Weights of a small transformer language model.
Size: 12 layers, MLP 512 tanh GELU, 2.64M parameters.
Architecture: LayerNorm before each block, rotary positions, biases, tied embeddings.
Training: a variant of Muon for these matrices, 147M tokens, 8960 steps.
Each number is 500 + 40 x the weight over its row's rms, rounded and kept within 0 to 999. Layers, rows and columns count from 0. Numbers have three digits each. The size before them is the row's rms in percent of the matrix's.

# layer 7 attention key, 128x128, rms 0.0538, rows 55-127, columns 0-127
088:477518535558519525506502465521495555510487462550609438398499515469463501516468414525564528446476511498470517500554519465478537449509469570429499546502472539390533470420452493526509511552427587516456575509510577419475512516483484486492507517541483539520483505472584489474461453482499449531501460478581522460547493520501470538543522535461496524507488557478578509476480506505511497541476
090:522450489451505512508540471592537542500530508473538470472581519485444526543499479459552524518555589538453559521512509532533490480488543509543545504531516417559497452502499564432567491492450443521532526496433516532545563538436516461484498533511475454443398465470489468523518478498521469533466442461492467503459474476622553515482492543453458497477513508469499463516538465534528486429413
092:519506495515567440478498562566512412502438457534522448454525536478455472538528520471490528530591525484507537524463540520498526474444434425524474494445507495470488511469463526473496430514526532442467510460524499487493500591534522518499544491512585489439439500515521416537555448551555454545498465525439484443511533437448519547537483470518556557537509491561465443500480501396531464535504
093:512545523514496418474518462521532540499548458540523499499462534542543512518521514551487478521423486481499489528552524472433485572526466525485486510472488492449509468471519482438473540549612492500533477507538518468500542537520501493515541479529579545456505485464577474510503505474520470559431523520395530496452484440469544449541508466449590566469500472527521520437592605430516451440515
104:526458510428518513464453563461431498521529466506530525473507540496623481497498519485574472531551565455441522489535471525473587435475504490451505516560482524550509443479523498522496502533509527501485463474517473496525489479492554578446534408516412492521494451515504508465483525499496533461519551546476486451500497528568550482441466389401519483481501551419493457499499526456525445463448
092:448505531444506500472505505420482509453526492535512511433472540501501543449553555449417495496592484502456408496530508450523499497510479471508516457523442557500516521511435505520472473458524471528566534498567510560466507546539463493586525554536480524511414524550518401546491491541461512537507462523530535490481509483486473490480528419506554482479509539409604493497543552480437509534574
098:494520523546455541556608479528491545531453468417528506621532499531459417491491555471524515464498430512510515444577547485465534512528497524513530478486458524451518473502507424476522492466483553461518579548449469482453500521524439496502468436501490551515460489434508457511480510533442546539516455444488473488472534489485478464487430546420529474534489574478529423417525492485550525518489
095:501473516471485543452548497459459491553441452488478583536544588509516512516454450521464464480472532583491515471479511507535499499522490547425525482484482564493505428501520579460510517520567557502427519494454489502483415453585564451515497524511545417486552455478544536512438498507518493505560420531492456513460482521472531539582507469440543448515451504488535468522593475502510508432486
099:507442442520615547550476482490527501470520531508505521483406540404484543505458502523466462481535499500571467480506488473437452558472488486514492501562468511447472549533568500439526494512525554590547498522542487591538473419483447511446527480436412484584481515409473518545515469508532476533516544544484496461546457491453513457450496522501482472474507484547447501539463490480536475495538
073:551547494428467555496550420445521526462540427528510481519599541516478524541492552563500447469470425529453510473496541562510500504472523535515486561490573432475531465518526490431543558475555441499516534546509480450501467575491529463463450498515516480515476468528600450535558478479543504443465504533564458502445433466514524497561469493532516487501515495436467542552533506477472559471545
081:497570535463537538472580436496527517467475489498476492508552457518473543512456511467536502405484515475526473426524540509498518511468493526501521536582525526449458435540498450440430576559470456531553434508471487510484484469450513524477549467389448543500526502475491503499522557488448452553538534504505453460501484579479502467458548482520467565483457405518491546584546579494515495467485
101:514540560473520448484512525493510498509505436544455552513491535434471470517490458504487470557550478503530531526495443480514484518508539403535468471502533514495530509518506555447500545498469528475496585535480453470518485547382527576542476467482440483472496493487583474495567503506506540472444482550426444503579530561457472519541469480537502428469528580548522500467367453527502519482547
085:462548561474569532476500518505505475478584552592473467452555530487465478452512442519513485461537473467576504473525522423484517493575599504516523510558513539444478430525546455495443553516484525448509487504452484530489432585459510518507519419442423530528520526488596511509605533505409471473567532501471469509483483526537469507442458514518513484498495518554496488481486513488488471504519
098:511531524501487501477447512474487475511486508599495466458490495451487495549520428497514555514561509537486471498496545498465437457454597473596486480514466470486485453543484438519481528551458478492503473530480467544459454555471544577446490458490455513528471535420539448553569553532429527519504488508559412440517598535519498518561472522492543483430491541556467531547454486492447544543485
100:527451455527462510515500528489504498527463481522532550505392456461553458538499476489489503575497493562475498516498508593513500525460474452512463513444551484565485505535484551474485384520527530517459520567475543488549545497509455526503549569538599478477496518479461475470511451489450527487438425568612496475542559495531537532532503465461452561474482543451544531520445455514538520467542
097:487537525521526511450451521466493518485556392485549485493593483463521514462523446531492457474498442470510485551508532446493544417535509598498539487540518544497510574496485513464506564502538510499521492454473478503465454535445561492436467430479492502502464474472541535531478497522596479471571547467476493567479476536510422457434442537519556496560417494468411502483550552490454499487497
103:466500539518487560516439481474545532489549493489513503457496550525527517493579469516503560511516462462435511502472459538484570436526519619586519476530491504487595521485473540469496568521533492475511542494476508541490543495463521536445543483575415466536466496504484524523531525534545479559549522509458520560435466551474469487395488475568517531520479459451451525394509488421490463499518
093:516497506517530459509418464598481492546507538494520526586510522512537529441535511519499520463495494435496450469445464476424455485522505511556522456536472481495537573465552528450503501568521477449504542526441534551443493499537469514443474426505445517547415516529472513487503491509569537464583548522496494527513482528573526486393504559464533447540436515494413444444492539502495448487502
082:495441486498495527528481495472557587534507457489460529520495565547484525485498505473479407445458498463503449447561525484482545472495566538549466464567559510496563529458485536446495536490518503491503523522445552479436487535454484449410474474487524509523506548535548521546543425453572494482533493483411511478506528431505487582473496527581537450531475444491428407536497531489444476531463
106:461518509499469559503495567512498570546457555452490540570517466495496524573550476516523499540508450526499488529498456445491542502461461471438546541450430484590491441551524472461447465478457532529508515460587563536513427498492464569495494462487606458454496512428508490507445494513535567487524562493479525502445499416534514523522560426512515533471503563438527512466427461510513518488498
090:531485463533513469500470508499428432521450516545484496502515586491505543503444447491571463480492528437488456510542479437502491568522520523524470486530420507535590525456456577539539482534519426488520564476516450513467519424437489500496571503469459548480485481489480532524595521518534484532475580548493454541445496538475509477523517509432463486563496385466548545434481503466460467509533
100:576552435587530523530503543512581519521529501483511569540485432516504515434511473460465474536469499474529475460499592586491476460518494553517510500485545481493530527443501536499516582488559492492536487500472487480560532537512521433494538477541547493451454468524441418520499420489505423472490466464507505487543496495504525564414509530532509481542446504440489408590519522461511518494420
100:483502491483484494464452452528523494496489495465622523494482480419523523520484567506536510507464511516532529467482514521523466449501494522460528515461552528438442501604421468558439401457479549595408461472563487476591528524504464532481433457569467470489428482453538458527512563476541476513443492502470471469506571505508483511534521470465522509502512556531531506502517457528559544464507
099:552537559565468522434481519580521505460446463448536523442530458586517459466545612491512513442498501493569560480530503584484445468519453553461562491529546528518496525559496499484510502473537492500433499460567488483592568435508546500478475545468467450513506525450485472524451463455444486520498443526506521489559493513500522549544561460478464529501442566473526429523528490495526523493536
098:514530480546511467458481471518493489520499545475531513486461430481515395477560446502485480533534478488500525554448468476480436511480489525551444503421524575530501484544520501529424451510522521475457517480464519516487549503496505539498534399480510551416434476565483504486405477584450550527571511577511530492539473573514489531506504508404543579488520517498563516522514535527486589506460
081:551488429547549465563441515477462450515485520480526544475419501436520506452530510476498446533485449529527481514526470527430503523516561566548442481399456501494493532459511494508474454521521516534529496501542463530540512445559509518459560424528566467431541484481442530511493511540530529537549529582544512542480479493524462469473539531451449467549458554446523470463477500430499459421589
073:493490531438542431425437515536461539496548473455515523519427531444482491541542529517504554544486535556501552521457487539523573521542508479481481423504556475516488449530549595522497401504487442543444541524495469575561505425445465508481498475463459549494531483470552459443469453476555540524593521531536451480499505525478515491531548488467481475430513534466465508474475512549531560480552
088:466512492517457486525508576505504540466520460468531512538542480469554512503456503496474501525455530506493540540506483506576507457488495484426455484451471469515555555485481527512499470420496526507501502485516504496486537433563553470511505540573576435490438438513397545414443487459500515495538477531492522508413453484503510440464537551449459545580534499393509481512531460426552435420499
088:502433499483554537536426534488486545518517532456471456520561539519509479487551545492456449509552462485509528489475488475571539533547415501357502491499474468560480535466526510445538535422459497468505498463577499536514528535510509454528513480562493514480439431498479512489417503481523533533492440585470572519465511484492512458472482489532499462557414508485564545459547497488589535453518
083:442487571495559519510471549501544520446527484489511480497585532471519527471471469467549483448523455466556491471553521443476531512560533567517536506550520515443448522490459467478458573499497472500551461500490423521466413557506548540501527412446439554486478506460596531535553529515485464506554582481439501548492522477468472477449526566546505418505482527545422506491475546498460501545492
082:456548531536508458457467511528517430539497533543540477436496471503542399528445482491484560500538543536484490514504448467415489467486577458605497514507491561476447466524516490566454511587443529490518416527489404539478546510490536544506554497478489524510474517463503490482498538482471527479531575505464435517536596494533518515538504524468441495494526578550457519470506540476463579485545
097:476443498521475548584550484564492549511402457569490508494532464533519515490511489493493490458509534504474563483534491564474411544474440539474498437493519497567577519523511543526436386436542512500488557494527567523445506466527469485484475506538460473504515506542428461472476558531572530495463505515488542529436439482495490474507605437520438453491524554457497495535455500503512436501484
106:542471449519513425526584499545484480479466550507488498517417466493502487576536540442481462531502543487462469523487510549503498594404464440476484531449481493516496454502558518537521468495460555523453510551477541523478514418524440454547458571518574483520526549520490502466581474493481507486407475557514545541540472473580466509474570446470490483462529481432532532517469535577489496518539
106:546548435495450473539541497519481488519466521493530534484453472496516551556553544472519473591486470505486477473522476581499383511461480454482451506475496529522458453486487530541506453472501532575466485527538530505467506504594511456596504496467574466477504480472488414506399477478525494451527515519487537478531516436527568568475588497550440513452564535467509466540442475503517438507461
120:572477494442488403470554512526426457538476593491521531561448465507553498488523531486506525464531519526480528493475488523521471538449494414502481545455491418525472486499516512531561534543483479527483493544565513500429532466485515556534530492402551539480496409526477536436520488452437432462457475504568472490534507519512479485518511485373465517517510539470430471516483531541568492503463
094:450493482485493494452503490398465526450486470488505614526474571446498500560458534467544449494493551558572519539491513512549470487494508464416472529474514528456471496539446471540438410501474565487471461536539468459530517468550564499500489567509472473473564522534513432468568485505403437493477472482512530489489519511450509499560457480510482461460540463589487512506554485553497510582518
106:484569471503520516513417523520516514520484521498492425506470479529495544556478454531518512424476550468406514464527557514545529556478605482557472484555444473537537509457497490457568528499442416476578484496463509525454478542454489488472565507427485569511547502572492538435491553478541480525586531486475425495494453478415544480493469507532486458506505447475533536496510530424525520517499
112:403574434430510499473581475436480481519545524509502515544496514445516525542437500512536474575529483494482468543467475483513466473550503497512477626455549583497558485488559468497469501491605519534489474498464463495494440481477525438531519468459495486491495434522542519556510508465496458494504537500507459497557471441506466553451502465508520395442545459514439517455486493557505544573511
109:494518541516509517560516428541471543464462503527443488545534507552497565531475428542538542436546533485496484446484516473498532494446541554536493405497510480515501522451526515536506575480359481454548575421487552503525451511520515472513531539527497481502530452575518480428509534486494481423545493539460476532484453527468486414496470492517462532560527533550556466463476553435508496547471
090:499444492482482490476474450539514528463527509482538529456493502479490582496469565468511471496502460546484501479517435527507411505518520521493538556540573547524530461478512475574474458501542514534405454537548464478580527542573432429496469555517487507434444540418466471532513538446524497523524539467579449446523520452504509477498526516476535455597479399513438519541495477531552493514544
111:524435538456504497541450460562555529475479530521541534510545445597488558469488490439545531437516463500538511466572466477494487518502492522514486451491521563516502468508526508500447500422520511532421504394615565486528579507555531452462469495504448453497479481464447476559474516503475508530520511476446470476529473454484481517561540523469539507482513508541521433418463500505440398524484
079:484507457450478495488526488523487420477442428537415545459472447492462549497495599591537540591571500495449482471493548488506545505522594544488503463501467539543545475512500479412515504427483486547519464505423539498531476517559531507498494536500555421530516456476493540553445485495568463434467497514565554513512535485447503481532491502519538467554446499460514504475459526441515504438518
071:577484513469499454472546478446476526446471420500473562475537498405502532507506493520521569525534469508474517540485479462510457482462454500480514488558525520472550499583530465422500508498554485509494506557405502474497505523498533492510414596470497535453572529537495533562526503452482502532525487356568526540530597532514519495483485497518479522522429522450480443526482475453565483480505
076:477506531525513547546550516550455442531475400536504440494551469497491512470483525529581451544518531492482533432533547525500545502451532545563478459468486573479490453475452521457453486390517484483473532488404457468489506547480545445480494597511523421516527452541483544500486498533451481518504441493516592554528454450493471490467458475428505544446529525455534503497477508511556537445526
083:481475475492399413478484468478526506454484532528490522528505478467532510471494412491531500473473513514494579466530467543521552427432578550498508463566504519512446484584527548420499537552464509527480510539423486426519518501479524537426513562421465462527579448541472515537428493582514528518479469516559552513481509487454472542512493462442446489530522466445479521472530472467507462487552
072:523472505507546475533554477584480507486473471508477447475530492559516506534502483514513465510561497498507501454519486522490507446468527545559446500534519539512487516585575550450477502418524502542494582523503458454490564549519503506435448584474444561486501519551467550511517462619520464477523442510480545533485576510493529522486452499577466502572498534431533583472457470467416550479467
080:548505492537419421485544509441547517522474512492495512462462456540490527511523481501511503553558468496487499563564528597468383440486562511505488475508488440467436500556455501495530541496534482417495450462466453470512437510502489547517527471463565531414526494517511518500482464556450507546522513468534592480495544435579484505527526516512481452540487484489504441490520451445534557564429
100:558555551454390447481507496474522561542484480539490480483472529532511478508518500490532569523559470558508528435504573549524427490426547535470508470514511452468522551521485525433521475492526491496448419546487458498520455453529508511505522603475517487403513576480516526480487498515528518527484443501562497469547534454497468479462441401527428546489472518445484493544456517510537507562569
094:499431548499528450521489484554438433517470473487546482490524448494459530539469469543554470518540423504448518529554453476422435437558513542534546504528428504510478489562501489495466488482443515505507513515480484517400506529520493460480446524552519455543487501542405532521530512513471551451513490511485526533468625508508506540449546518494508554500499560504586524544518422444454459443448
099:437520537529600545502502493454436462490550472370490479519521470429538498441461477449487553484434511441486499508491425459465566510537443493494511490526486516564573453467482505490502541563480505507537512486521514517493527526470492514467513468551449528538483478515523538427515522500474432484491474525377446502508543536464468562505490548564543451560507490512487482422588508506457484511540
132:460533494515566508485452478468496482534528479456478557555496469477476594486472579515482530529509508483533535458456416447463468463506522470531418554548533531504452461494462581516479469489502554477428566517534464502503483551520515483496485528525563455549483451494437446522506525389457470444556561445488471513516599470518441554538511537488551478551439515466504562446521543528485513484492
133:487471537496478501484434473551418504537467532561491494485419485487456588514478533474413440420561441512462470603522486487537579471550520548548479582493509470549560488477457508482533527465506484471497493475498497465454504496536501465506534490493454531546523573554486515461500507464556512540460560519483479469494509447574569538468553516479525424461579554524477491506509519447455517434498
146:448536528503470497445617466493477427500469460547521461487495500522498484520479453489503449482504503530452520480541474545562547448520475561521477515533478479525551423428480534486516444479539525508517481515482494490484445458574487487468603583437591513486521535456480520454563512514439550456473508619570489483481465497459480537530466478567498490518461503477485543476474490571456561501553
151:475474593464508504503472450598501580535532514507511506482486510540481398474519538490463552495433466534505541428478462536588435516456479489503542505463469503513454497562489507521501548501504550538428452553471524486518525538570499485581469566518487480510432467462488482529441463513463576474566555500507441481551517452487514496509490534524486476488457466426471506542447517561464400510523
157:584424540581467575574506424520499484531504464515445558436549490503511501439507496540535470504499534520467457561552553476432520432477528538468495474547474496492557509487508493489469503471568525523460427512514463548412437551520508462585435579503511463524500470485496508452488534428526475527473463414547490524514462516536453559508494505540499531564477513534508528451433517507515513461473
153:481543433574545522466504544510445522516489421525550459506461564461498524487517488541455457523518505460545509451465545551485490476482459495492481515539535529545494563461516518530460533513537465488547473531389419496526471497508547505452549510543524446572528418457477534498540498553479458471456558541544452576529521480480461432475474464517539559532469435502386421500517509515495478517441
159:501476539487553485551530406499441492498477501570537494529451484438475530461531533604493478509571398460489475456527493501502442463536575493524497510478578527510526506516453433472510553493570467441545457440378550499430512507541572450440534532465476500537466517510437501495457498534498523471529454483454496525471491537535497523524567430490510532482507489478503513521544450519494568467494
066:613441557478508511493515546453502502513460597517472511620529450504482502573500508496515497526444472512484457493427497507517487529511524478441497508531481402470499563565510449550538539503503532498523512553539523500467484486435572488498539460497503557582506481503524457468519449521512453505473539488498509498483463525538495584523540415523566428535486493537486548560553460530456468562442
064:564424521509473521535480558478540540513463550515494549556438474491472514472525394486406455511444579496495469507467460503491497511481549494484551552456443462541491426486474456547516511575407480456585582505562535505541466505467468521504535519456528465475490518482497505486493472498514524476473555493533509477430485443460476463428583457511525537460487445485499439543493558514470448496452
076:486548465531510487520519548461493483460481522514467514504498534481465506529512535512541566527554493584393543495521471481415396508519525467398486504574417478457500484589545524428477471452569557474447495497511480485482530457529517460506516523494497491493580543579466476496512497467439510509483466504538488550487595451517444507525518464541478474554491580551518501520497456456525428507483
079:467460465509483445445494514508528521506560540534495484546483503444504448437530455557550524414503466494476521518535502495509449397429545540522531550590456463473413535477505522444468535471508559481446450567443521515504449475500555533523484547512466544453534520536476556485431471447449536489502452535494501445517528550441474510555476496497419524507485549455444529508533567482510439543472
077:491524459537451420473472540494540545523503555588484500536459485519454473538588502534552494517540522496440499546537511536512459466465600566505477497508467475459479484529494526418490560479540508421467438501479462487509439448560496533510440585523543466506553496428454541508462463548484496521504453444562537477552545457434521521472508486501409527503490569444512519552468545460502511519500
086:505500506502476519517513497502480457507537527518449488470534487486523496515485454465506536477401491471527472577520465489510565496574482468556453482438447474491551477474480454545521568525451412487569506398556535500513502556491462535511467446450504492522446436499535478592503502503545466471504532406512484524532548552538513578546493497448515529428552423547441491443538473449510554449468
088:529543515519513498591478475472469493449482451493484530501516519420526531490509552463460492534521487538553406582508578535489421539489564484524534518460492519533455508466496454479515531506524442449444482401489437506468469507502496481551477444498522464510452532373529547470453488449524476488472460437531523480558500448520549519472533491436489501455542437552479443586505508514479569508476
108:540514482478402477508527506500600433478473490509436489496441472550503441465476519486508472515531507499431532545505508554507509462539526474417520491513557528533478441550571452422503513464488528454519488485490493488564440490573446487527514453453540597502532470523494514496497489516485491517427515527554603494516499426435493505475454463484493511515555601483504518452449467455514569558544
130:465470463419514448449524512493510458493564514550575479538483489532513492534497506513513517522505490443463532442525442458465499519465526551508479533567506432483435504448507591580509534460477549523451505554458419484424562469451533512517529504505470490508560487557481587561536437454494512468557420522496469469480541526484525505458497521488445434504496461483628507532501487487455445491484
135:491537543514461422554491480495474490553463550521566505532490480472523504505534516554474556543468457524543457490496524565513430498451502475488506512453492449424402503542490496498490504509510512473478502500475469537490624467506539438571473476467470494477560506507517440532489486543518560475550453487475558491501503540543538474486556526503413441413518454445530538575395462455487547544449
141:457540460453454456561564496509476449549536521573533440503533483506467465473533619445543497539460503521529493523531503531466517459593466527454475523443474470437490519438449449528494539553594499463492497549531522550420516461523425500570433493533447505449549513493481505464526511493522549465424449517506522510520525504525487490517515428562479494478470462534464534477500482509463523445580
170:448455426543440519509550511463442515539493522482529491550522475506526526530444430531495500476496583574576445485469534503614496523505508446553524533445492488541487468550478458525466499455433493425456494523481485549515471433511523489531478479473500509519515566500543413524531475489489534455483543474471443569492453487554509447505480513561435526443485584563532587487500529501456521447505
140:437497479458457504510484532483477542596484517451442529426473495514502466504464511524387541445545458522458448460476485513517443557519559526497564500519539541521440557520525485446441536527564479569480426505547510539452492464479490514549501468519524502448537517471535423577504536603556499529544502522489476502505479506467468514509504452492552418501503481549462446553564531494530535557455
158:562497517598468471549548445568490455481533545470472502499417557561460451441554499408532500444537510495484489522514570518596503471505515482556454508503515463539489506542507547502502525472444476409488463480484549507534489552509481545461496477539456534505526488494454498524504580539424488445558517512476506410500608506489535486526539493499533483486481456514524514490462559476557412486520
158:548478442498459523467522549492526436519495487499465500428449415504571376487544567452530606513516522449507480448505488562546491508551503461518495460496484556502521493440506478516529579582464534453483441516485462479512446528512494492580516450458476528478528569586480474493467516456490461506471510513430542462516483586541489535492449468542502497552475564445497490489499518494511514567520
153:489568496468466522459514563459543538496515433432539516532506547436526505495372536500482542503543445482553423550497499521538504482524506445538529510539457533517504561528561479526530431505530568532512465454486555504578483445508453431519510603474456519500475470475417491511485513515482544452504498499445521500509546474549552547460527441544519469525456470458446463470466522403490477490480